Weights of a small GPT-style language model, trained from scratch on English Wikipedia.
Size: 9 layers, width 128, 3 heads of 64, MLP 512 squared ReLU, vocabulary 512, 2.2M parameters.
Architecture: RMSNorm before each block, no biases in attention or MLP.
Each number is 128 + 24 x the weight over the matrix's rms, rounded and kept within 0 to 255. Layers, rows and columns count from 0. Numbers have three digits each.

# layer 6 MLP up, 512x128, rms 0.107, rows 397-503, columns 64-127
130151125144118125116094186153152106094131141072104132129153178155177113129094126122120134125131112129095148120116104111118124118132155132175149140137147127138141128099101180134148102110127094
107098140144105149133186074116139112087135138131134081143124099108144120126115096066150106108139123097109139118136076107140125109076132112167137112160133188117148140080093112140113149162119118
104137127119118122146112129160111142108112166132099119122150111069157117098127145139108154148089108125111149098121127125123130093117121141113152134195107111118125140110146106128135096099149139
134114125078072125112152101126148162057132138148147136125127146071113140109145100112117127141135134083090130182158099112158110140140112140153098135135111135128157134086156111152140128068141116
168137140140115166111104106135164176104120153137138117133113096087142136102100148112135113091135134123113133150152151159102152110137169149152121097099124124148144116151114129094123089135127148
132125137103131088152132152182145127124117104136090108140176125119119132113116149108121129137114120113103137120117182113147092081109193178117117150155066138097116124105167169107145134111096127
165082105146102122121144098098163122105077124121148169139156157104070124095132121152143154098132135103108134147077083156147079177133104178068137122140156100118141115104116136106102125128108129
139096103119088108119106096157111146143127123117140142122142112145166114139121130135113104123103124097123114100177116118116154084140150141146118110099115135132121140144099091107151142138140116
132114139110146133117131164123116152132127114110144142149106123155135050138098143122112138120117115070107167126114074096131102083118120155137132110129140114108145128126144128146102144120102117
085118113096077125113127111133153137133142092103108129130138158120133150081102124098123133113148147117091103159138122141143121062096104144123074171106100128103152134124142158121129152128143134
110109130082131108112166126152112167157143085123158135082197130109095102151153132119110119148096124126108118123116124169150149109141138118122103120130154126115132150155146111106080173131113118
109085130086170090137140110144165105142119116098164108111143124089097108075129164120106107149109124117085174133051155149142140115139106122102145168088109190137127134150153113076109104141111123
145140078082127113118150124134131128122149189067156121165090081081108173122117137144095104111144089095088104155163127156158134108155129179136136095164140087141196117120143130111109134105123129
087092077095145150159104123176138118058128152138152106158132099101122128147143142131106125125110112135098166140119146116115130086187133160134097110168129139102145090105149110142127105086139171
102128127135111111146146186177130146130148158152090148173126130128121131137124131111138096140121119088121158079100099137153137109157143145167126110149124127079158091148181109109107118104144109
135160118161113156178145103146139121094133145154115126161193137126139158138128121155155144119130097089128156116117106133133129149159114180125100102123116148126140099075136098178113143127102093
123074061126128125137137137119150143141151177096136127165173137108102158147124145093115103120084109108120138133145098140097111140111149158123141156141126129113115152090157103152158118103128139
127129104129093139148140142137124172105141146138133101122103161146129154149133134132113101115130121098130151132125134104141171099139148094128106154103088226139171116100125131096150137120101148
124150121112128146148152108124157183065126132142134132155131130119101156123143163126110154093144128111125143158135126135111111111155124121092077144139131122076129107124137094128077102117160100
114139137151131098167165128107155136075110137142156124129137131140113118092140098113118085111144163109076154136122124123148125154151151130140078134110126137130125095120171113117099168136138119
119116108067135138147155112120170116093101150133098153180149133116095144110128104154136119143113120108123103128145112133141171129143131125135109119111108101136138140144132085132105122090080087
120082126101126099165134123156132149144139124155119099114214102139101136096118119069109109146085172120128147188109114136153130135137155157115118124138096125128161146115117106130146133127097160
123123117124128119174139116142119144085088119119136157147125170142127121113124130143122147119079143141106127112131150120137117126156147144125111125123116116103117143074142149141130154132090111
121056110095112122106138130145154111123126130099119121153116118139103153119106124108132122082110145107134123116165123143154100105132121166169132104104105181118137139143134092132085115145075137
152109130112102125142151150151136113107135115110070145143173142076158130142108100106128135087116112115136126133129084107141168127053128174084140118170123091077123123103099152112143138113094142
154156111147141127173105162090117140132111094115149155109118143135129092119099126124107144103087133123098167147129142147110118152118151120122100113148113132116126104115096158100107171122117143
146136095157127118166090128118157165134146098124088162132136126163162158157103086125129136135133136125140115146118156114138125141144113139141097139160117144090152120106111130127134167101085110
161100121101142126132149158120135127078170154127116131116098159078161119128095132140084138116124138143096133106163097115146123105133110146116132092117148143148125159136180105131141097111102135
118107096130121161156119142117101121152136130114120153122080187107129122133112099124118112155111079150118161118138191122126126111104125132126087146154081137098115119118140102173102115139118148
065160134122107138130164166152119101096153148091163103114154118107168143126089136106123136088128100142100114133089152099175086069167076166104129132073129147112148125109119124143116091105097092
099143157141107150145140167133136129096143085137073099189114106110139132118092118129117114083113123117121104140107125108134086136140136141143070113146111089119137111141132136139119154169120123
128163148115123136186149105176146107118141131146091154164130121138151152144102117140131124104119147105103133152128162152104116124181176117105091177138137128141155117093136074149115108138146126
128095111114067087141130091163118135159114126123125106154130182151154143079140206139108147159106136155099126132117149149163095129109170132125103099182116135122134135133105140132105099095173126
128106077114088141132120122143128161139090094130105123165109142142125145127120129092127153089144119103135139124136163152093133092125102147136097126114131116133152166161143106156121148122144109
140109083111105094153113104120118168125123133111128136112141157143153100096121131129112141120118123132117108121114110158122173104124133160159095101160124105139118107172140122130143150147116153
148145142083111124128115130174127118146135104139172110135164155141128108132112126131137116156130085146098119083117088152093146056160111142146164129125129141124162122111134115097148149089087115
110070131110149113128121111148156148159138151137121165097113127092105096173139146131135115112075176115097146142115126134119108149132149121143105118121132152132123170108119124096122137098112172
099099089115111158123110145122164161117130136086122127147108136103112145113073155105140114141077140091127148109120131132129142123136120121152101073129133106113096148094122129147088141128135165
165113130124113095112115097148133199111088122122153144129123109107135117112136106121136131110100131111124158138147146145104132122138140135125120077126130141065196122154149102107117129100135097
139113144123155092187146100148159110121109144131133148133127116165145128122134132137130154113115151053120086112115146169108140114134157112170134127126128122104185137148113105143164141115117144
152158099162102095143123149116137169161047113109174104114161111139110124114129176105089119124138097101137139088131172151118111081125117158126131121116096121092157119123136144134126089155068081
119123159059137113169144147121112113127135181110150122122175116118118127132123137186111107123110116155103180155116113127110153149138082132130123121160117161090149120087111102101105126087120135
106112158147142101134140117120116152144105155097139141118171121140154090144130109134107111165153112138111130199147092103122124117105101107113106136139091106119150145140132139132106114099140159
111089127104101139136129131127154124099149158090127146159121187126098106147096156120126067131157136161115117148109149149143163128148116166162087155132120154096159140155121161088106109111139167
098132153157127159173155124125156118090135156116089169116137171104115153123065103106074132122106139143069130092119134103163126120154133116098130152181079115137111149125114140139112125114079151
138140140099129152146148175106159127104119133126151152137140133110114124133142135120140090118052165111095136166105155149119109136129149128113130130173153119121143112143135098146112139111090118
107109092122145093156123172138163130126104146098105134133101148165144142139141150123105105155119088117107129160152130160173134101137121112137124175103150114120135133134104145181142113112092136
159075143100129157121179104118182127084119134106124108134114119151072129157144142114135118142127113106102131118129119134126139143098127106130139125144116175100140176094104117126095142093147131
142111126123062099131144096154117144149116112157122137080127127129133115125138188126103102120143122136128134100099132141129134079114101107080120135119082171088143123141125119113126146122135133
130090109134149146137131096132154138082088119136117136112128163127162136109107119111133127089083129088120124093119161145176097170110148146161075122136140135136120158136107098115153133120072107
117135156114137105132103128157143129143121161105097113133129145110168067152066098172099131114138121129139172165115126146093132112104170140144101122118120140094125134143187140103101130115139121
096153094124084151134157121144142148069151118129115168165127147116132150119073107112135109147105135108104126140117113123142126093134099175129126144110124147131155117121175134088111116065149136
110128166089119112121133134124117131123131147113117146153136112178131100127143152143114111134123138152119121142088110184147085148149129105173089065158088116120153116164150102111099092108144127
128082102143123164148135136111155151147117113140090122145111160096123106135095152102107136104133112145139105087107117129120125064157167164138121100153125167141156131137127128129131101127134135
109123084139119138139119138144128103166075116104106154133144180131154132147082129100139123083130103144119108116115143168118131086106151156131138154078130155077134136147135136147125095135113090
115123107120166156134125111104128138123154144143137133117130151133084119141091145130140092151105149140105161174117110121149098151138142146132113140138134118131149136085134115091100125097131113
108095095109122119159106142171166121128139150174137137117168136094120109171142143132139095075125165137129160151151163139116142158130167150131124151126115126127134118140122072113163151133158156
111151117127097154158159130128103163141123140149129130136155146125115126111112119148144113155153124120134139146108121141119089157116139142171120142119134134096166162107142127133135149102131152
148091170065111134125159111156112121062108097102117117114134127111078132116098134154144121135108109123106148161105110101164137121115138097071129131177140141097139090127130100141110132131106098
155128137122105105131150116108131133123132127105122111141112132097115140129109128109119146111107148133113120129118117136126119127133158145181096108092105167146127131126162136123116095087123119
128125105097116123124136131127116134145106121149132136122088082163100099124137191125131105072122132114126152115139114125138126141118139149109028128152147108126177129138130125104066136088124135
115151124146124093121128151107177142130106131128123177140113129105123117083118147113096119136127108141126086114149157122129109113151124139114103117171123128129139175124223107119189095135137156
129100082132128133169103124102168144098139118118123135141131114096113149157151162083075135160116134140113130133106153150098116139113138127124157137112122122139140133115097132126114119101100144
167166152107118128119148132133102125153060130127116181137137166165188115136118148109127076108119132141102100152124144130114115135129095126138149092156129160099098125134170161075136123113105163
160128139126124136134119156142144124101182137127123126178128119131168123140091131080108138117151144102123128108129118148159120106116102139149073073114098132115144120120156117120208117126116154
093101124082140094157111104118144129138132105139120149135137146105108065111090128094119083078096101097123126098135119161124117141118138096137118105079123124106204118141168091168138110139122120
138121127076138125151108164110135191111120124170125124140091130108111160131134182114090150090153124120099155115145082116118124126076122128123078117113114158126113102122121124103139117124110151
143124098119118124141146095171115135171124133146122153149111154129101102155124116100110055101121109112105134133122061098137117107091136104142130108116114125133135173138152126092089115129101160
129098121128122099128127078139119145131122144069116115175113120125145147159122178107094106127134123124106092109166145162127082148092135124147113126147146158129151142106117134129103141128152152
134106104097100145166123122150150154160146146113159155173110137144143143109137136132120152108133089081104161132122139110145076112139158122190120112154180118145123120110106096101119092128137127
116123086135074116133125110128132165135119141157115118129116104106133128101119148119132116124131141070148121112142120116144113149119137134170167162126137149087172149138082112071126165131141172
087110139128124133127122092113178138145126128138137109132157155141145159131113122128118119114116121111102175145092173118129122070145103165124109146096125141129169129109164131107087128108108124
137094150126153134137094110138166147115138148115125146085089110098127126110102129156053112124078122110145108136110139158134160129139142152121115093174134179116113102128150156098142154117093129
093129152085141119146140106137151108075086148112116138106180145151159119099103135088128085137107141129094103159116175153122132169141136119134093116117158103139149157061141106113131116135112121
116113103108103114152155152100125169146078129092144119156109088125114102135112102140080122066124132140106125150137132149117141103124110104107129121122102156074136135140135130134124146138125106
132148153133122150162142156147152152084122121146162132097113143114157152110117118139134132115103107130097141156137137154133102131121168144129110090127140102151117139091150108129155139141152105
130091152106139126135131100099164163141109143095116164140147141150127129109145120131133140144143072127106132114113124140157141115142131128162118093120133122118149109090136128172143114107139154
148127126132152122137136085096134144124116115121115166164119131086124122148137147099117125103117138095117109137134155145107080135069151131140130081106152128132189137139122099121140145144113148
090123133129102157130160129139142126072080125119125099155151133109127104119136149148135119166135127113124103158101164137133139095126137109095089121142081162102163130131131131100110111119120094
105127104140106086108198118129111124173070162088114148129124164161135149161111124150115099123139120132127122104128122154119157104080090115123131152131133122076129122138155133118128127119105119
127096146078114120110136160160127129177130071114104113157142108147123111131155150124122115134135100074106098125095121144139132111111135122103090111115141165149137190105156090117122135134123133
148126143141134155148181092127130129116102119095110148096101149123126159153089193084144092120091134100139149102119146121102136092109124114081151131147150160101151189094140152097099123133076123
151104111112113105120153120139120122106094144163174114131098112126098119172148132135130108105106153107119136175149121136139151151120178172127073146125160147120163108112136160107106143108175107
147155131139130134147094122106108120138087142098127187126142135115146169068105185144080097133123124108130118143135122161082124125144175143143145158097097141127131125109119156127139102125114097
145106102092128125143164144139158108166099127149120115175096109131120107129112148126099096070148144154117144186134120128144120122148136081179104126129165124105172093121146122145123111091113107
156166149142099133153172130107127135127139104077160132125135124119103118136100175132143131109166142119075096118099121168127089143131137113147102090127141103152159159084138139110130087099128141
103113125136127137145179142154150150120106149147153183173118110140137138125108125125074125073124129101117126147163130115144101177105104099134149083114144113156187113104110106118112122149086161
114145133114114165139158137089154125121156131127108119112161124115094125113137126104119095128121148109088167178114123128192142125116112103148119099143124096102113127070160169137139100133120097
078141099136135092139099137109165107114120164122080139128178103132109122138115099137146135161121135079107137131096129122112084085127169096117108113170110163118128121127134135109105144071119166
084126135150133128197129107116143115125092105153135123112115166120156109141117148155096135138089128131114131111099112124159126131126132091139105103185097138106146119115112112124094102123097105
113141111131116087124156138171131165164152113107135169169150153132131126135116132128155128115123109108109125141144118142141083094139129146134116094157120113159144122115098118160141099111093098
123086160079155158135141158135120130101103158093122166159148105130136142140141104139102086108107115123111099130132107140162102166080127107155140118160105146153148148111120139148077139121109119
095178112104150091128111187092142121157153082125175120161144090117149113131115144134108072120084113093116169166149121128153103105126132169127144114104138119120135114154137127102099113141081156
129125133109130151125149144168139138136113109093120150143119157138150100118108140130120143111099104143080130126114135143138091123111105152142127116149122138126107137100110084129153134136118152
090143105097101113120144114149117158165103140114148191146111165118132153104089132142101118059134115110110102114109127117138113085127121174177089139156144138113152173114147132106099140132134105
162090126125128099147119121105139132108133113120135134127159125105140144097132136109114103111093085111074137113145108149118150132099143142158113125141129098093138114105143116129116156110121164
106106104163104083129122092160164120156082087104088159137096163166139164137112169133105102089120112108106152142175132141142127095106111115104108134132136131102151108122102085108127092136098099
123143115104087128145155131162139135120115134090133126148147113127096131147112110089078079145113137133094162167160142121118161143135111107146102108138132134102179106082120157103099137080138126
080136129113149104165134115151096126142093145145146134123143141122123114122167135110123098122137175131085123102112127127122133141135122141104138154145114122087113173081138108162128144119114092
136105149111105138145161168135140135079125135105117087138132107135106115142108084068135096124124170138100102177128112104184130078163097160119128155110151097086175126094118120101118118096150134
097148131090127122137172126116104152127121133135141156164120150121099142115094100106150086139150089122107078146121114111140127105125123108142109133135097125130148137120126137109120094118147121
103091109109127146119127105131131136113115144100091179151121126132147122113135095177128122132115149113105136130122117139101132092103108175154085102139095133120122124117125179108151154122129169
120144133108110067108163113143145131135131155139077165144150130130134141122126158143116102141087086081138167114154078118118097130139155121146135132140156131135127160127132119108116080112115183
121124142115152057115150132154124121157111161122124127172174126147136133126089080142130115134116077157098111104109130182127130089121113127162096152123062202096126117112153146136092113083088110
143103136117175116156127104114158112082146152148146150126128157150093139132148125070108143162156135102101112128119123147149124141106196104136131132102129133122138130081136118104168108079128151
106133146091076099138126142127144128141140112106137150120126157137146121116126132127135142128119103146114121138149203173110151141124115152126143127131064140103138140112133150098104120126116144
098105145090112162156184127139160138165107097113118128154106081114061104152125078100074139128131094116087138115129126136123120124111118127169089150170108090124133178092172096132129120110138088
# layer 6 MLP down (transposed), 512x128, rms 0.0967, rows 397-503, columns 64-127
106098140075108122093110119102141139186127137126137129107153113107096154125169134110107115135122100170148174117074150144140122171139136136148151149122104118146134086097114111135109167120108117
113152099167154166106120140106156110114194127127140108084098118116125094131138103160149165103131118141104122126122126174089098110151132182105123079104123124164116137130132093138131174094153092
091084102128135132152129126144078134149114118131141119112155097106153121095103117165166149144146099131118116152157079095129165122104145114136141117136118146142072145154112132146127128157165083
158159135142155146122158128119134118113116150099131107142126086107193107119114120156161110165156142099104161178138107143114089149181124089107139081109158134113172124132068137121161080128087136
118162134130123103138126152085143136131130141097119098145124147164186116118114129126128108140129122146126096111070101132128148106080086154114117145151098140108168169088098142105117133160157123
151184154131107078115122145102142168112139153105155144147139134129110088079125134169081115083125138096106136125109113124140171169127149137124138108130116149141139145129078135129152119150129119
158148107170142088147107117102153052112124193117104092151141147120104102099127089134114128148090133109180060127124115134104107143125132161168171154124135130141117137177152140104122094102136096
131107109139142151158135128113123125140139102125115119120162106136164188154139123139168146115131128106147130106140103153123094173128135110129135132133150130146137147100131144124137153168129136
131114202162146135145117163139152122125161117115136116125111128130141115094092146111169123105105117138115125119123136122151100123134120094093118162063170121124112130129100147109116118116108117
129132112161147113153167166104133131121111069133116135138122122136143125113124142117190131148104121120147137141113139127090118135085127140127139099126103086096111122181109089136133132126097151
154084143167161173140154098149137125133111122164102134137115149107132135119135108108134105083121123122145131118144182143123150080145153083135157127132105113140107117160120135137087081128095140
086114161169170099107107103107120038164104140127111100071135159102101130093130129155103088128120116146086101160158120186121138127133112132130108123122130108133076154096131137089132107082132159
141161081109106117102082184114105109128130133121163097107099093135096138118120130135151116127117153098114152146113150098072170139124161102165126176104115121108132142169164140117112110077138137
121118145129132104089101106115133142163134129139133173093159113128141152075105141121101125105137171139148130157072168149155129130154160116185149072093101128127122129142168137105188157151152071
113130062115112155111096131115150132128093118082175136094104100117137123145162156145109125141130153158110111134138122130053160137113165120143115163107088120116087118165117107097150119104115128
136138123112155097099109108099090116081129137129127092107114123131112116141102126164132098125109131127120082095125114099115117107141131099138121117134102131120122117156145118138116104139120123
145144142145126141110160144135113112111126114140113152167160067098118156090169130111141145163160103116102165125121155089145148114107106095134083143106134115134134138126122163139105146133126129
129122111120105165100104115141092148161139157109136091125170136099130109135154116136125135087108153127148132154119123133118134154164106155163119150148137091160100124189132150135153060071151130
128080129095136155089123142128121116127128128163145169101127165167143148091087117076127134145098108127176117141152117081148145170136119124163151107128097140142130147123129120136138106127131119
162136120111130114109116110123111105085115134134149175146133099129130134126109110140129155135123141146142097129111131133129154074115101126147125111143123117140080132176134143151142188148166139
102180082105147137123127121131153093175136156154117116131097115174092140091120117160089146185162152133115164097132107112125147095141175136140151127139147116133137130107140176159135137162085109
145139124122111146148123096147153130130120177147092111138172125150105139138097126106123091128167150121148090140072126155151146126105164100121092121112112146143100170101152126133141105131130133
137158102135137145117166142130091092137124141144137146096137118141121136133143124133131125148143114116142086141141101116139107119123149131085108130143126137122157110121103147091116142138151181
161166110141165135125111139135116091123148128141154100164112091162097141139109116135127125129124136157133130117153167128179141123174125126126122116123112124147124095115126155174155125135132072
150131136138118141082097132137112157135177115158123117123162101132091099108138156101100113165115099097179104162112133122154127147179141116086154157160070162106081144126122147122111120129157099
074139114140159125150109103169110130131151131119153138149122109118122108102140141123065155108126124135122131121160107136141093104140149145175134081112172138137116114117099131080158137143129130
151132134195102099124120148153129103142117131156133157165163145160088120117141106105118131125111144090110102087093129184113145163149130114101109109130136118160145167095135150117098126099121139
144105098117104109133142140092119090127149118102153129113095117097146150114146113113126190184152112135119119138125136160129141140113179109162144129132069135132103116137125139091154131118132136
123114111118167127139140099078115081141150175104141089151096158119104131129136157110187078124117131132086087154131114137119150137130126097135139115117106088145161119103117145102121133147098126
076155109127128165099109129147078137133085154147115142133163118117135109082157142151161151176157125138142139138106156193124153098130088156135102122169113145160082138098143086107118143140102151
136161116117151199122142119077128134131119112131119166127110132117130151103129132102133123133125129149092135128118113102103125143128139124135121140151134134125124136127152126136126121126146124
115130128196131130120103166103183162132144160115127097129139142149132144135150068129150128157162146143129128161111164169123161148144130130118108140133163120128153151130145149122132173099108121
171189119150176122147112094119164124110115135127098127082113119144154139187085114136196132096119160155159130090130119125105063083113150131142121142098142126138096128148132172147127133160143134
117120154131128167126133100179129095093165111121137091108113164106151106129120132159121125143130102154116112132140166131141128149143137135141130103122128115121143136090137155117120150133147162
122148119165145118138126165109142139112158107117112113154140143146116111164121122103154130129118143125163116107104107103149129158156125107118106149108149121093180153139133149087142138104145140
125136152106147136165140094094080149116139102110132074137153093078092112124141124138148117089099045139116136092129144135125132115193118086118132121125128145151146139143104098105124130126120150
147149102128171177147167077125105101069170143133119140121097107121127120122134156131130123138116148118107105136163138134147135158111097143138089125125134136111137123085110131087138150091116127
133132101110104132104158116168113119102138142134136131132149135132094143101121109149131104088095153156152098133080132087121184167161107126116144164140161125140163149136155151110132103115159154
120137157116131103130132127127153084122131151135122122092101122128137106129124122093100101149164117114101149143126130106122131165160158112094137156149100143157069134120095095144133111139124138
093138122106145128135152137132104150129126117116160119107140125111138136141144165129105126139118151140115134109110095106110128101168099155134134126136118121116155104103104125111130157121100122
131157079165121136106118131142105135127105049142121122111116118127126158096122103151110108142127167110096123116104132105096123138143074151126125088145093112148118134145128130144159101101109145
130132127123121162080114102153077133124108141147115108121153167089092106133142125122135120141117093059118112166132148114182093096198091139082079119135154141125133145117168110113097095123149133
139121118120133111128156176099161108088120162114130145120138090127059154135131124186107158150102104141150144082169171141147106146088113131134145116139120135122135181100052165132107163150122119
151124120126129148105122161131131124156134097138097130162104148151131111126118132154173123130124154114163082130154137153143190124138131115074135101100137105081120119149120170135141100121134144
133133119079124120119102163151115152120118133141133160147121144117117135093116141104079127160103104108129151136124110084135128184140105116153163138101113137138142123163158128145117124086152137
134136131159122155160100123137131086091116111144154123102109108126100105056137162134138135122132138120125160136138153156153100119105143111134115137118100124159116162153126110160165155137119137
133159131181114135096054143127126126111126130096115136131090123128127127139087160148144132144144121110162145104110154113078116111127154108154120154151171153150153071140111168098115130123147152
147096132147133130110142105091134130127123112080100146127181112152123111136145130128143124128126106137118127088120156097123135130108134108145134134133125131132098126124118123112122164093158149
131116114160103126115112076121090088103146094121154125106098143138118154151117118139118134126170111069135080107175102187095080139108145149114124103105110145146122144125139090130134158178157087
154161121124140116146163130126107144145112113122127136140134142082132147150133177130108142077135128155092147113137172097162090153151144152126125166103154128170165097133113110125146139079064103
075136118164109155101159128127130143157130169187173096091144166126145131143136177153078175151138148100097128116156150143149114156136152105137115191125121150140149122150134114153123113114153085
129112131103167127102116151187155142081108130137122116108121092151114140141132140165153108107092116096135160085167133111116132106121139130115151126127129133144107123156116124171152121138133136
162085154097121110152138115144115065144130134128139118139113167140132072137172107121141130169158141153135144109136133136150128097140100124098108093113120127108135122132084094155118077191147126
114118127144124121123146112185126132155109117151155132098118122143114149097117140121161166088128154173155103141115110083139128122141158107146152129165180154085117128113130124135125115122119102
113147105168151135168124105104128124087121168151086075128128139107117087146154091131120140146138143134112156125150123131111137163144109106141088099125132117149144126124120102112156155092084081
176116135138147118120174111171139122090156083130119136105131120105115088133169139116114131108121168166137132167132098104140107130118144078141136133149166158121140157107097117146113190061142133
144130107118126130136096096094120142093134083138143110107179117136088127124146139150137148088175127131139142118120156089123148145124146104146156111147101113129136124135120125136149148123159131
153128102082156126101118145150140138137124104118132134096145116131115112160162103127157105146101101140150117125132119136128136160135136142138094117094150127121086139181140145126102114102105132
147102141132132156129085139151114139139100135128093082138150130068131116118118096139109094090124148113151144151134165134099104165165120126110119127108123109148145145108120114146095102097119080
104138128174126126112134137148127128109109147140126121098142141122129141122122115140117172118134128128152135120152143111134191122146133121131148123153107154144100117123144142130091066175152120
085123132142119108126064120125133119088123121100146149143119142109137165146091103106132160167100116115111133172149085123158131101184117149085097158127116089137124121099184132170145113091106135
101160116153160111093127149151169071140114115136112127139140122129104114097113114140099080101106165164106122096153100162112119158130154140144124161084160114157136133143103099123187120119143147
177192138116168153153129097128108115157164082107149134125139086118123178106140150099121167116125121122123056146142129128141145135146128132113112141161115097125156158133137107123109122116122107
138149124125112143135123158125110135135122114109120149160122108154123148096131190160155138182105140143156169142093136115158168147139123123101110118111185128082147169098100154142189151155167150
122139129110111143117137105189128132075146141128109090128070116118147103130155105128145131166119114141110165148156113122092144153183123093147140097102135117075105120116170102094153097133142109
105155098145147139126089122130097117100130120131140090150102116151130135121120104133114121135141107155106107101150119186139136099157105135104142192130125158092126165118150147082153132169113134
167126090164113126124141136121142145140160119126152110142159144119110094127082092100143173117097117183124151122141125133108131153113112176116112161115085092095174173160093116164136153126113137
134094095108161126127112137111107158140108124133150105073095149150126134085133183151111147117130163106148105141155133124115158144090154143114158171115157143138147121131142155163149156128113143
112124138121174167147102138114145165088099099126106149083138082134135159155148096177116161120134087141148140122118110103133143083102108138123112121104115149108075137137131103161105122136123156
116104164095132102114118108088125152145113123116124094134097184112116118130109081117115130146113150115092106100137131127107123137109115124100141133072108135140115200116137159122131101137116127
136156093103132110135124141101133156108131144099121085112105110098116124148138145172136224144117172114142132117161139124123125098126119119113159141118104128111100109143117137172102140162179154
104169118108109141137122124104153156116148132132129136141120134140156166094130131085128088154117163120069121135102115143117132108141112144109081114104158119120127146126098132131119169081153127
143136131154155116120119143111114140130154105128146121140152141101126111123125152137117093118136153083127104134157143103089117150184140134130152104096142160157133116143177128098123144145116127
113109098134131130127120155150129119110157149139112102168141116183104103086168137116141103117169150110171092112114137124135154097098138106119137165135182142129139139150116182162106098131154158
120132152096120158159166135136140152146157122095155127102154178133128156141160188142122154101121132102131116118132159112117107125150116130085128137090137124129157115108121176126161157123138129
120131158117113127077132108131151163118145109088147134094100093107144080165148140139110119111135132136128135158128146114125119119166139109116130119117153156085131079142159135117103121098113133
117092101113128111123172113165127129124078164175150123131119111129105091170115149142159140121146167113137139117155098120121111066137136140132107135111115102138116093135157142073111123119128127
104131115185122178141137114101159159124147155104133140151119118127152111134119103160115153136133112119140121102119131117150138125130114121119144136136109148120121066159163078130116126112149160
160134168143137081099127130150105096125100144097180128125148144190127120134115126136105141136149116117132124157154105151154144127133138099101136116102136146113173160089121126154135095161154151
136132110125114136168125124135118160090144091159142126138124111092140144090104119119122166110130096111141138149133107122082116132134158179113112074138107111113148159154130124124118127145123164
169115114130109124133142168125155096117111106074114109158170124124123152123120150144143131127114119130125105092125098133121129151133143129118144123092161144112124104116126167188103168126121097
126114168091124111148137107119090154120109154092140123092077125130162169116115120151154116112157171170173115086123149115114174148091082083113165163122163115146144136137151174129110142136118185
161144150136110181145143193136101129094121155119120149115125146098122121121099154101119125144182157130083169168096128142161152132155119112101114102132152130142126094119125140116151105113129146
159125136134123180095145106136140095111124080170121122078110149144124095102102116121081126131127139120126138087145124128162128134140117130119103127128109162192138158102109104098148123129110116
134130114134158151141112125147069102125129139133154121121123110151187104175118156117124160121138136117119172159106154149132090106136122074100142062179080130145113137105086083151112126141124131
151136157115128138132140089135112054131127109122139102151162106075166112129147106159134125123118098109116125097151128155138125132135174144120085103145113132132105099138171108116111124119165123
134166127120099126139153162147155113126175148112089130174139132124127124162109132145125131141132122122145094126125141153076173134136105132176133122131117119146089109175152090136162141131132164
128110165145134120116117144135140124054180113108142161148117127140098108145115095124141116125128127120125122150091143112148104137139090139122127120127197124099166101151143072148135106149089113
153138101116150119132134134144141099186128137148122156132165197163122135138180137144148118116154146155133147114110119174152127144126107110109150150091115123108119103133167133115101132122109116
150105147142141096123107119124168111141179145149131155141081110118123108100115122093083141148157153185157128108116117084120132127155076155132089154125127144126164135161130108075135129133160122
098178139106092113115157096108154162131138122107144152119126152108117114142148125078130135142087123165111129142115143086110117096112118103091116108074119109138104124161203145068110150136137149
086136114105099118097139155125122123113115114076108123138139126115132132124129140139154142141109129120129081125162075157086106075130121142138119107115158124179087157150115107132157136134166129
133100128165144123078108118142133139115149136113164159112106189098133135130107111176086101109130138151114155147129172160064124169079142093137121145099128121151134149132135104160134105145101169
167148176117140115132133113153137086110142127146163094133164147150110123144131148098138137126142098119140122144131098135097103105143112099111123143134098114118080118161120136097123103162112085
129077125106122132130124130112135104155132127142122079141136115161142148116132113170139187144144103177185165102114082146108119144081176141148158162129109088143093143111104083167126127119135141
144092134140145126103139131120134113115125128140129100153133051143135100119151141142149102143117130127165139083145092113142134140117161149160155122119117126156071143158106159107123118090165099
113105118098156138141133118085108152132144069121132154116078150114118130109156133140156187125156173109094095144117109136128115124115124127140143190122137164134175152184124112138121147110167177
140139122114141086143126105133136146103118122182130122151163123125095099118096113156101135115123156132147099140122113118141132124177141105110131161127112129185126117136161149199117134120126103
182116121107115139149139156113134122097138118128117116164094111166138148138123140123167117146152128181152120151151141130086139112116154121147104116118120183091139121119113128151106080118147111
147113127138148136143113129146144106128127113129117114140162136096097136132110117145187155167182124147074138124082157117146115121136105110128123195132089121087095137138092139075157170121158119
147120104177131102145155145123177146122137134195099140116117165137140130145089117143127112138119115094080128129135135112098124137152115157110105111125097117128144094086095122089145144091123093
174118123113109126142120121151124135130074148179124100126167095126112122106170155153140121138122121129132156097123108147103136132124143103104107127106143139149149108131103086137119137133138148
140143159101134115095189101130114076116121128142157132116116155124143146135132120100111090137116095138135114112158125112133130123170149154108125106150160115109105140137127077172135131136160116
133117096122106159173119107108063101116109136132160139104162138142117135123121082107120112114184150121169123140133154108137106143117067147141146166147107122120182146144117129104127099128121151
108113150117120124142117110145151134140090133126128091122141110151121123153164150123130149099142158125132090104143087095138111137150129131113148090102130154173100090116111128197155090124155130
132112139162142082131159116111141099146113132148122110138109142118147117099109140115161134144136139124126142157108113135145082137133109122117125106114137105125100086124119093171148152110132100
098141112135104083093141184115100167151142104122149118129148127091126176140142159132127100121090161153125126106140122128120102165123113127138139114144160136079172139149128115133150162121121164